Weights of a small GPT-style language model, trained from scratch on English Wikipedia: vocabulary 2048, 2660 steps.
Each number is 50 + 10 x the weight over the matrix's rms, rounded and kept within 0 to 99. Layers, rows and columns count from 0.

# down: layer 9 MLP down (transposed), 768x192, rms 0.0967, rows 683-767, columns 32-63
# up: layer 9 MLP up, 768x192, rms 0.119, rows 684-767, columns 32-63
down683:60 47 41 43 55 48 46 33 58 34 62 58 46 44 48 54 53 34 54 46 59 65 34 43 53 67 29 43 30 43 59 59
up684:56 53 35 56 45 29 48 31 44 39 43 54 59 56 63 47 55 61 40 40 48 42 28 61 46 42 37 56 41 44 44 42
down684:53 36 52 52 36 43 44 51 56 40 45 63 60 55 61 68 48 55 60 54 42 42 65 54 54 50 56 49 50 40 53 60
up685:76 41 65 63 45 53 67 59 46 43 48 51 52 52 58 52 44 52 48 63 58 48 54 64 62 42 68 50 41 40 51 39
down685:40 57 49 59 51 41 44 54 47 46 37 31 66 64 44 35 65 32 68 44 48 42 52 43 36 54 32 56 37 39 56 49
up686:47 61 57 46 48 44 36 60 54 51 46 65 62 52 69 39 38 41 41 64 46 43 43 24 48 45 49 42 57 59 46 45
down686:41 57 43 45 60 41 62 58 33 42 51 43 43 67 47 48 51 53 55 72 45 52 41 29 51 51 70 59 45 57 61 71
up687:50 62 46 34 54 50 49 24 46 41 67 58 35 47 46 50 62 42 36 60 44 39 52 64 49 43 32 51 33 43 56 35
down687:52 57 43 64 60 45 56 61 59 54 37 32 41 43 48 50 65 50 45 44 55 50 29 58 60 48 70 63 52 49 30 42
up688:46 59 54 50 44 52 42 54 60 45 51 52 68 59 37 50 56 55 43 53 50 49 50 54 51 47 45 70 52 57 59 50
down688:54 36 44 57 54 50 36 39 54 59 52 47 71 48 35 52 31 41 46 49 49 65 73 51 59 54 53 67 48 41 46 56
up689:46 53 44 47 51 56 39 46 52 45 39 56 54 54 59 40 59 53 36 40 40 55 55 29 67 58 25 60 45 46 49 42
down689:25 30 56 56 54 47 43 60 43 40 67 43 57 39 57 68 34 45 61 43 35 55 63 41 50 48 65 39 40 47 62 52
up690:61 29 48 47 44 43 44 53 48 55 33 44 50 55 52 51 41 38 56 42 49 60 51 70 58 44 40 57 68 63 61 47
down690:56 51 56 48 49 56 36 34 41 51 57 62 52 49 40 35 53 68 52 58 45 49 39 46 48 45 59 47 43 42 42 46
up691:41 38 55 65 50 66 46 49 37 42 46 44 47 45 53 42 55 62 43 51 47 68 46 56 45 49 47 57 50 42 39 55
down691:33 47 69 49 51 44 57 71 48 41 49 38 53 50 65 51 49 45 57 52 65 45 44 62 51 45 45 36 41 38 29 57
up692:45 43 43 59 31 47 59 58 63 42 47 57 44 57 43 57 62 59 41 32 26 54 68 59 55 50 63 62 47 36 47 71
down692:35 42 48 42 56 62 28 72 58 59 59 35 45 53 39 44 70 44 51 67 49 54 50 57 56 46 62 58 46 34 36 56
up693:56 36 43 28 56 54 51 46 42 38 45 49 48 52 49 63 47 55 50 60 58 58 43 39 42 38 58 54 54 27 60 40
down693:34 51 48 41 47 41 62 57 57 70 46 58 68 51 33 42 55 46 47 49 56 39 36 39 55 71 57 27 41 46 41 32
up694:54 39 70 29 31 49 34 59 46 34 26 39 34 43 48 47 51 56 52 49 45 71 35 43 69 58 49 47 54 48 45 54
down694:60 40 60 59 61 48 49 67 56 60 52 54 39 50 39 56 62 46 55 44 40 60 48 42 43 73 54 41 64 30 61 49
up695:75 55 63 48 64 55 61 28 40 41 37 54 35 55 33 51 34 41 56 62 50 51 54 52 51 55 33 40 28 64 44 59
down695:44 60 35 45 49 40 42 61 57 33 52 48 70 51 58 43 55 43 52 57 49 54 47 71 54 48 41 38 55 38 48 69
up696:53 57 61 63 50 43 39 44 46 48 52 53 52 54 40 51 56 39 37 45 51 49 57 58 54 62 45 46 42 75 49 50
down696:44 45 41 55 45 61 45 76 53 53 40 54 67 44 59 64 39 56 31 59 45 35 31 67 56 54 60 51 46 57 39 57
up697:54 58 48 47 45 56 25 41 46 52 36 50 48 53 44 49 74 53 56 59 44 39 66 52 56 58 67 51 54 58 58 53
down697:57 60 53 73 46 55 61 52 44 46 48 63 64 50 52 60 29 51 40 51 38 50 41 41 58 59 51 58 39 35 48 54
up698:57 56 45 54 41 45 80 43 50 36 51 60 35 41 64 43 65 60 52 57 59 42 29 43 62 65 74 58 44 48 49 51
down698:67 51 45 53 44 49 51 60 69 36 52 50 45 58 47 35 51 41 52 51 61 38 36 47 41 56 54 41 37 57 59 37
up699:52 60 48 43 49 56 41 65 47 58 51 54 49 48 44 52 53 50 65 45 47 47 61 60 53 43 46 52 56 63 52 45
down699:46 55 64 70 53 35 56 49 49 45 48 46 52 52 72 40 55 51 38 60 58 55 36 46 50 49 49 49 37 29 50 65
up700:52 58 45 34 64 38 51 63 52 56 52 43 44 32 62 51 45 52 48 45 42 68 40 47 30 44 45 52 60 25 56 56
down700:42 66 44 56 51 51 51 29 50 43 48 51 31 43 51 57 50 33 36 56 43 49 39 39 58 51 46 62 32 66 49 61
up701:44 53 34 56 57 45 43 48 59 36 35 40 41 29 71 51 48 61 54 41 60 40 44 57 62 51 47 38 43 54 39 54
down701:47 54 53 62 47 66 47 29 51 49 66 37 53 48 45 40 50 64 66 66 40 55 49 42 59 48 51 53 31 53 46 39
up702:47 64 50 62 39 47 52 46 43 51 54 40 61 46 56 29 32 38 51 58 61 54 59 48 48 51 44 45 57 35 41 62
down702:51 41 53 47 40 54 44 39 56 53 51 49 52 67 62 47 39 44 65 69 62 54 45 52 56 65 45 48 33 43 47 58
up703:36 55 53 43 52 50 69 50 25 48 55 62 53 62 60 58 31 42 51 46 34 42 42 30 49 53 61 72 34 49 53 64
down703:47 46 44 73 44 50 64 36 51 39 50 40 64 47 50 40 45 26 60 61 38 56 39 41 48 47 65 56 38 66 53 50
up704:66 47 35 53 27 42 52 61 49 61 55 61 61 49 67 73 50 71 36 36 53 59 59 56 36 48 45 41 52 42 45 43
down704:60 38 62 78 61 40 45 50 66 57 76 34 48 57 44 37 63 57 25 59 51 51 69 59 54 46 59 63 40 32 55 41
up705:52 62 45 41 41 48 47 50 26 59 55 49 51 50 65 56 49 58 65 66 65 58 53 50 47 40 48 28 59 38 50 48
down705:47 55 50 72 50 42 42 40 65 49 64 43 72 33 53 14 51 49 53 48 41 44 36 53 60 50 57 54 66 56 38 37
up706:62 37 51 55 53 57 43 47 38 51 43 57 48 55 45 50 59 61 37 35 59 51 44 53 56 52 53 33 45 42 52 44
down706:58 50 44 52 42 55 53 65 49 28 46 52 71 53 42 48 42 42 52 60 41 58 59 45 41 52 45 48 39 52 48 56
up707:47 60 53 44 36 37 63 51 51 50 56 54 57 50 41 40 40 50 38 47 49 60 50 61 65 50 55 49 44 58 50 52
down707:61 53 57 47 35 37 42 45 56 42 68 36 50 30 45 42 43 54 65 53 46 61 33 49 57 37 44 53 62 59 54 51
up708:34 55 37 41 43 50 36 52 51 59 23 50 51 50 47 32 48 45 45 39 41 45 42 56 64 47 46 54 48 50 54 51
down708:49 46 54 42 53 48 46 34 48 38 62 52 44 50 52 56 46 47 51 54 55 56 56 53 63 67 56 45 60 47 53 39
up709:55 54 54 50 40 23 45 59 53 43 59 56 41 42 44 58 46 35 56 41 59 46 52 61 34 35 43 33 38 47 20 48
down709:34 46 46 52 45 50 62 61 48 33 48 50 67 77 53 70 61 42 39 47 48 44 52 33 47 43 59 73 57 57 50 60
up710:52 53 51 48 38 54 50 54 49 69 46 51 57 73 55 41 48 57 55 63 67 42 44 34 40 35 49 52 69 63 58 35
down710:44 45 40 63 49 48 40 61 49 41 43 43 44 44 51 51 47 44 73 51 28 50 63 47 49 53 38 58 35 60 58 47
up711:53 46 29 53 40 48 52 59 57 64 66 61 50 37 54 47 46 49 57 50 71 48 48 51 47 49 39 48 46 55 53 51
down711:58 62 41 51 60 54 56 49 50 42 47 50 42 65 63 51 58 57 42 30 58 41 51 60 42 54 40 63 68 64 53 50
up712:44 61 42 65 55 37 37 59 46 61 65 75 53 63 47 38 57 46 44 55 57 62 59 52 53 48 45 53 56 44 39 52
down712:42 39 57 37 55 49 38 37 57 51 47 36 53 36 49 59 47 55 47 66 62 58 58 38 44 55 48 40 46 54 51 61
up713:46 60 46 57 43 57 40 48 47 60 48 44 50 16 49 33 63 62 39 48 64 65 53 43 50 53 50 37 39 57 51 39
down713:57 54 38 49 50 53 57 47 31 60 31 32 47 59 55 49 44 68 57 61 45 60 48 48 32 40 45 51 52 74 62 41
up714:58 58 45 47 61 49 55 50 28 43 36 52 46 50 40 59 54 52 39 36 47 42 49 32 45 57 67 57 48 63 35 32
down714:43 39 42 35 60 50 50 45 67 50 28 57 76 39 47 68 59 54 66 53 54 41 42 40 53 54 50 35 55 48 58 42
up715:39 67 55 66 33 52 66 54 61 55 48 43 32 42 40 41 55 54 39 67 46 49 51 64 53 28 52 43 40 48 58 50
down715:65 52 61 56 61 46 47 53 43 62 38 57 43 52 61 36 49 44 55 41 46 34 64 33 61 39 55 42 47 63 44 55
up716:51 52 48 36 61 55 41 48 57 58 47 57 32 56 31 43 53 57 31 48 53 54 37 32 59 57 44 46 62 49 61 48
down716:63 54 42 43 76 46 55 50 59 67 55 40 52 48 62 40 48 64 46 40 40 55 49 43 39 53 52 43 66 34 56 44
up717:58 64 48 49 41 56 68 45 45 59 58 30 34 45 55 42 53 75 42 47 43 49 47 66 30 48 59 70 48 54 50 58
down717:45 52 59 71 53 45 49 41 53 50 51 44 53 47 68 60 61 50 51 56 40 46 48 51 48 27 52 49 32 59 53 57
up718:45 59 54 67 50 57 36 61 53 47 53 33 44 53 48 64 47 60 55 43 48 62 52 43 58 54 49 44 57 55 53 53
down718:62 50 51 22 54 64 56 55 45 54 48 48 52 58 48 39 51 62 51 56 35 42 62 63 36 57 58 50 43 51 46 45
up719:54 48 48 32 50 49 50 31 41 60 35 51 49 45 40 32 52 53 41 51 44 47 56 61 43 35 33 48 50 50 64 59
down719:44 51 55 57 50 53 49 52 43 52 59 55 62 48 37 46 44 48 51 54 50 53 49 50 50 47 57 57 43 57 48 42
up720:52 61 46 46 52 51 58 33 54 40 47 55 63 53 51 55 55 55 58 60 65 50 41 73 54 57 61 50 46 35 50 54
down720:66 61 36 49 50 53 48 39 66 65 50 49 62 28 59 40 40 57 41 57 44 59 53 33 51 45 58 52 45 42 53 67
up721:46 47 84 33 70 62 51 43 53 45 51 64 56 55 41 54 43 42 63 45 32 51 45 48 71 36 58 50 44 55 62 34
down721:40 46 62 48 25 48 60 46 68 51 32 37 64 46 47 44 65 55 46 44 59 63 50 58 45 67 49 37 35 32 41 56
up722:75 53 67 50 18 43 42 55 36 49 56 40 49 49 42 51 51 41 52 34 63 44 60 37 70 52 55 41 72 45 41 62
down722:55 43 34 52 36 43 51 66 50 38 42 44 63 37 54 59 59 41 39 54 30 70 67 65 48 67 35 55 56 46 45 50
up723:67 65 63 52 42 46 50 49 28 44 67 57 54 49 50 63 48 43 40 66 45 52 53 55 41 55 39 53 40 53 60 64
down723:46 41 51 44 51 48 49 57 59 44 62 60 61 37 64 40 57 41 54 40 44 37 19 49 42 57 63 52 53 67 55 65
up724:43 23 37 67 54 24 51 55 51 36 36 55 65 37 53 59 34 46 58 54 57 51 36 43 43 41 51 38 37 32 63 49
down724:67 64 64 44 61 67 54 49 52 62 41 43 46 42 40 40 35 55 63 55 54 45 42 46 59 76 39 53 51 75 47 63
up725:35 44 41 52 37 35 44 54 52 52 48 58 57 45 57 37 45 60 24 57 38 37 55 54 66 39 56 55 60 40 60 69
down725:53 57 47 58 63 56 47 53 67 55 49 43 75 47 50 53 54 71 55 49 57 59 56 46 44 36 85 65 36 35 63 33
up726:51 73 65 40 58 51 51 39 50 52 49 56 53 58 61 27 34 53 66 50 52 58 42 24 55 47 42 55 73 36 58 32
down726:41 44 43 53 43 49 48 42 45 51 28 45 55 47 65 51 62 43 60 47 55 55 57 65 46 57 30 30 43 40 47 57
up727:42 58 37 34 49 52 47 50 54 30 42 41 36 60 51 43 60 48 41 66 66 49 37 51 41 48 42 58 56 42 44 49
down727:28 57 45 48 56 50 59 43 50 44 53 43 56 46 37 57 70 50 52 66 54 50 37 52 52 47 47 55 65 43 53 38
up728:45 38 47 58 58 40 59 47 64 39 55 54 60 33 63 61 56 62 60 44 47 31 51 50 50 49 53 65 56 56 47 61
down728:39 63 47 42 48 48 39 58 44 49 56 37 64 64 54 29 41 47 70 63 66 46 49 20 39 51 50 44 47 45 51 48
up729:52 54 47 33 58 54 47 44 59 48 57 42 59 45 49 60 59 46 39 63 34 33 51 33 49 39 63 50 57 69 45 44
down729:51 60 31 51 41 48 43 31 45 38 57 51 45 55 39 46 56 39 39 55 50 61 30 52 55 45 49 38 50 65 66 49
up730:49 59 44 48 50 45 43 36 29 35 55 67 47 69 57 45 58 61 67 51 44 53 60 55 57 43 39 49 45 53 42 64
down730:46 41 50 27 51 56 56 45 36 49 47 35 49 59 34 56 35 47 38 57 49 64 38 34 51 50 35 42 43 56 55 31
up731:63 39 34 58 46 60 59 61 43 57 42 43 44 68 51 42 54 44 58 66 36 68 55 64 66 57 61 26 53 43 43 60
down731:50 60 48 48 42 49 35 47 62 51 57 52 52 47 49 52 43 52 53 52 55 56 39 48 32 58 32 35 52 50 53 51
up732:50 56 60 51 42 56 49 48 57 60 47 73 57 57 63 41 56 46 40 54 34 55 33 39 42 53 49 49 59 51 55 52
down732:44 65 44 45 41 47 47 53 58 51 52 41 33 45 30 48 60 54 61 53 50 46 53 55 49 57 55 75 53 52 58 51
up733:55 56 54 32 43 71 50 57 50 46 47 64 47 50 46 47 51 51 55 47 47 55 48 40 58 44 39 43 49 51 48 49
down733:55 56 40 46 39 55 39 50 56 62 38 56 49 50 56 50 50 48 41 65 37 45 58 46 57 48 51 56 38 33 58 41
up734:49 38 59 36 49 37 64 43 43 41 47 55 39 67 64 56 41 60 41 55 41 59 42 55 50 58 48 78 51 48 50 50
down734:51 42 46 77 61 39 32 63 51 53 61 41 59 59 39 48 53 49 50 46 39 46 52 46 41 40 51 52 41 31 60 54
up735:51 45 47 49 43 54 47 60 42 53 55 42 46 34 41 44 29 48 53 61 52 54 56 43 62 44 47 58 45 48 48 62
down735:49 50 49 38 41 26 48 54 49 48 54 43 51 59 47 54 68 45 45 45 36 36 66 38 65 54 69 33 54 49 47 48
up736:47 48 41 48 63 39 57 50 40 36 38 54 53 71 52 60 37 49 65 33 51 58 55 51 49 38 44 66 41 43 49 48
down736:39 45 48 87 47 52 46 28 39 51 52 50 65 50 43 40 73 49 63 51 47 62 41 73 34 59 54 58 51 48 48 50
up737:45 50 72 52 53 48 54 51 52 71 47 49 64 48 60 38 47 53 60 50 32 69 66 36 56 56 39 44 53 50 44 52
down737:50 53 44 42 50 54 49 71 43 64 59 50 50 50 62 46 46 45 33 57 55 23 37 42 53 69 50 59 56 31 41 38
up738:66 66 41 42 46 47 53 53 57 50 48 43 63 66 54 60 54 41 57 46 53 31 50 34 46 53 46 42 56 37 28 55
down738:45 46 41 66 45 56 41 51 53 43 47 50 66 54 45 47 45 55 39 50 41 59 53 64 54 53 46 50 46 51 60 65
up739:55 48 54 52 46 42 61 43 58 51 55 65 40 64 59 50 51 62 39 36 61 36 48 64 57 34 19 53 59 48 48 46
down739:43 56 66 59 56 39 54 43 61 43 42 59 51 44 42 62 53 46 61 68 51 58 38 38 51 60 54 69 62 56 56 58
up740:40 62 35 63 55 53 58 69 48 49 32 44 56 41 34 26 63 45 41 57 50 34 43 46 49 42 37 49 45 52 33 38
down740:48 44 52 60 42 48 35 62 56 52 37 52 51 63 68 53 47 71 42 49 55 34 56 45 37 73 58 52 53 32 44 55
up741:42 38 58 48 44 62 66 45 34 51 49 65 59 55 46 52 55 57 51 59 53 57 53 48 55 44 45 64 44 51 51 38
down741:37 55 46 45 56 47 50 50 62 46 43 39 48 67 43 45 51 55 48 42 44 50 57 61 46 61 49 49 38 56 55 35
up742:48 29 46 47 50 34 45 62 41 59 50 51 28 37 51 38 66 48 49 57 58 68 30 41 58 66 49 72 41 48 49 32
down742:49 27 39 65 60 49 48 47 67 59 26 55 35 64 61 70 49 68 45 48 62 40 55 56 42 38 39 41 58 62 69 52
up743:38 51 41 40 46 66 41 32 48 42 29 46 70 24 61 61 48 48 55 59 56 41 49 46 58 59 39 43 41 55 56 44
down743:46 65 42 40 56 51 49 58 47 47 53 18 43 56 52 47 56 65 47 48 53 70 57 66 57 49 50 54 42 55 46 57
up744:58 50 49 62 46 41 31 36 31 40 63 52 40 67 44 40 33 48 62 45 55 58 48 45 56 50 47 39 47 61 48 42
down744:43 52 35 54 41 52 57 58 55 49 57 43 56 38 50 71 48 35 41 56 55 60 58 66 52 43 58 52 54 53 52 56
up745:48 46 52 54 42 53 56 50 49 59 30 62 52 40 40 41 39 43 46 65 55 62 62 47 73 46 29 39 48 41 57 53
down745:55 50 61 47 39 42 45 46 57 42 45 52 62 57 51 44 36 53 57 47 50 57 50 57 46 56 54 55 54 58 37 45
up746:67 35 53 32 48 50 40 41 35 50 48 54 49 66 47 73 33 29 48 58 65 52 40 68 49 38 48 52 44 57 61 58
down746:45 44 60 50 47 65 49 57 49 52 42 66 42 50 52 47 63 57 36 57 43 30 59 57 48 56 55 49 48 56 37 52
up747:56 42 43 51 35 60 65 42 66 51 41 43 57 52 73 48 46 67 32 50 47 59 27 50 44 42 63 67 65 39 42 50
down747:52 63 44 55 54 45 50 53 50 37 35 45 62 61 42 69 48 55 51 62 52 54 43 54 52 44 54 46 40 46 40 51
up748:38 64 56 67 55 52 50 59 49 60 38 61 62 61 50 51 52 49 28 58 55 56 45 34 51 51 61 45 37 41 78 43
down748:41 41 58 44 25 59 44 48 56 48 53 62 40 39 60 60 53 47 58 47 60 53 44 63 45 30 57 55 45 56 49 51
up749:27 48 60 50 52 63 68 39 56 40 40 50 44 59 51 39 39 48 67 42 47 51 53 52 53 40 66 49 48 45 44 48
down749:54 31 59 62 41 20 29 55 55 46 50 49 39 59 50 62 72 28 29 37 20 46 45 59 51 57 58 54 59 47 48 40
up750:44 58 68 63 48 58 32 39 28 53 33 56 39 38 50 54 49 56 49 58 44 36 46 49 38 43 53 53 53 54 43 41
down750:28 41 59 57 43 42 39 55 57 44 49 46 59 46 55 54 48 58 49 52 59 65 61 50 43 54 41 61 57 33 40 51
up751:36 50 40 72 55 56 43 41 48 46 41 41 60 66 62 49 62 53 50 36 46 51 50 56 51 58 63 61 61 48 50 55
down751:45 51 39 45 59 41 50 52 46 57 57 48 47 47 45 38 65 55 58 58 47 52 42 43 50 57 51 39 46 54 54 45
up752:50 61 58 60 58 41 50 53 53 57 33 44 60 60 37 77 59 51 69 65 56 40 51 39 60 26 38 45 60 51 60 64
down752:50 61 49 42 52 42 46 50 56 47 62 56 50 47 70 57 68 45 60 40 90 45 30 55 67 56 41 49 50 39 53 50
up753:61 52 47 42 46 41 48 53 68 51 47 51 30 31 52 56 53 48 39 51 35 44 53 29 66 57 45 48 49 40 41 50
down753:49 44 62 48 45 49 47 53 35 44 64 45 39 34 54 43 33 40 47 46 38 40 38 54 34 43 41 39 54 56 70 50
up754:61 55 43 65 38 40 54 51 47 54 27 65 32 51 53 48 36 56 45 45 54 58 64 38 36 29 36 35 42 41 52 49
down754:62 62 65 46 37 35 60 44 55 43 67 42 54 30 53 44 45 36 46 53 41 77 60 50 51 23 47 28 73 43 51 54
up755:56 56 64 52 36 68 37 47 62 52 45 31 54 57 65 40 61 45 48 48 47 37 67 48 42 56 55 47 54 49 55 49
down755:45 37 58 43 37 49 60 62 43 59 61 46 43 53 52 40 66 51 57 47 44 60 64 66 55 74 49 49 46 54 45 50
up756:54 47 61 70 36 61 65 44 60 39 43 45 68 60 56 45 47 37 39 57 45 54 39 40 53 31 56 45 34 32 41 68
down756:36 44 44 66 56 32 24 56 53 54 49 63 38 45 70 49 69 30 40 58 47 61 59 23 46 54 68 55 41 51 37 60
up757:22 62 67 57 56 53 56 55 38 52 47 55 43 63 67 47 65 41 61 49 53 60 38 51 59 50 52 64 46 32 59 49
down757:51 54 37 54 59 37 31 55 38 60 63 39 47 49 27 60 36 56 41 56 38 27 45 46 45 62 54 56 41 40 52 46
up758:62 61 51 47 39 40 55 62 59 36 43 36 66 47 39 44 50 70 36 59 53 54 18 33 44 41 60 54 44 42 58 38
down758:32 56 68 39 26 48 47 51 48 65 56 54 57 44 45 55 43 37 64 49 53 56 47 44 43 50 53 54 61 63 48 60
up759:58 47 57 53 54 27 65 45 39 34 38 43 66 70 36 47 53 50 47 59 46 52 51 39 59 54 39 58 45 42 56 36
down759:46 43 45 59 33 37 43 49 52 50 67 62 61 63 43 43 46 69 53 64 65 37 46 52 55 53 47 58 38 39 56 49
up760:55 50 47 50 53 56 65 39 45 50 59 44 41 65 54 38 55 54 35 48 63 73 42 56 56 67 67 42 56 55 46 43
down760:57 56 48 48 62 67 62 44 43 41 53 48 52 55 46 55 52 50 53 60 46 55 50 47 45 43 35 51 53 49 63 36
up761:60 41 46 51 33 35 37 52 50 55 71 55 58 46 64 45 58 31 63 50 42 55 38 54 54 54 44 54 62 54 36 57
down761:45 31 35 44 42 27 50 46 63 61 44 39 43 64 61 38 61 57 45 40 47 50 45 60 71 39 58 49 43 34 58 50
up762:66 41 54 56 56 62 39 58 39 51 54 73 61 41 55 55 49 50 48 35 45 54 54 56 40 58 62 63 46 39 55 61
down762:43 37 36 60 40 41 51 48 45 46 45 43 64 39 58 46 52 62 55 48 53 36 42 48 44 61 57 54 50 52 47 33
up763:43 40 56 56 51 48 49 46 71 51 48 33 65 46 57 58 44 50 47 47 60 72 58 65 58 56 50 51 44 41 53 43
down763:47 43 48 51 62 47 44 41 44 60 57 50 48 43 50 48 58 42 57 62 41 40 46 40 51 56 49 59 66 56 63 60
up764:43 48 46 43 44 46 62 44 58 51 46 65 53 49 54 64 62 28 44 44 38 44 59 54 72 52 52 44 46 56 67 47
down764:63 56 57 45 45 52 32 57 57 60 48 42 49 41 68 59 29 45 31 54 61 36 47 55 49 48 45 53 63 41 49 45
up765:44 60 41 46 56 60 39 51 48 50 53 48 29 63 45 31 49 49 64 64 53 41 44 47 50 59 35 55 44 40 51 45
down765:61 42 59 42 58 61 53 43 64 48 69 42 48 32 43 53 59 47 39 42 56 62 51 51 47 64 39 86 40 64 35 60
up766:57 60 76 44 61 65 58 55 47 65 51 52 39 43 63 45 42 51 42 45 42 39 38 36 45 58 47 39 63 60 47 47
down766:29 34 56 57 44 59 58 32 44 48 42 39 45 63 51 53 69 39 60 34 51 51 45 46 59 40 56 56 42 59 50 45
up767:64 51 48 52 51 49 65 48 62 42 52 40 58 55 64 33 43 34 55 36 26 50 46 63 51 45 38 53 49 40 46 68
down767:27 36 74 36 52 46 42 39 36 55 46 23 49 66 55 63 44 52 61 44 60 75 39 59 40 52 65 66 48 61 73 42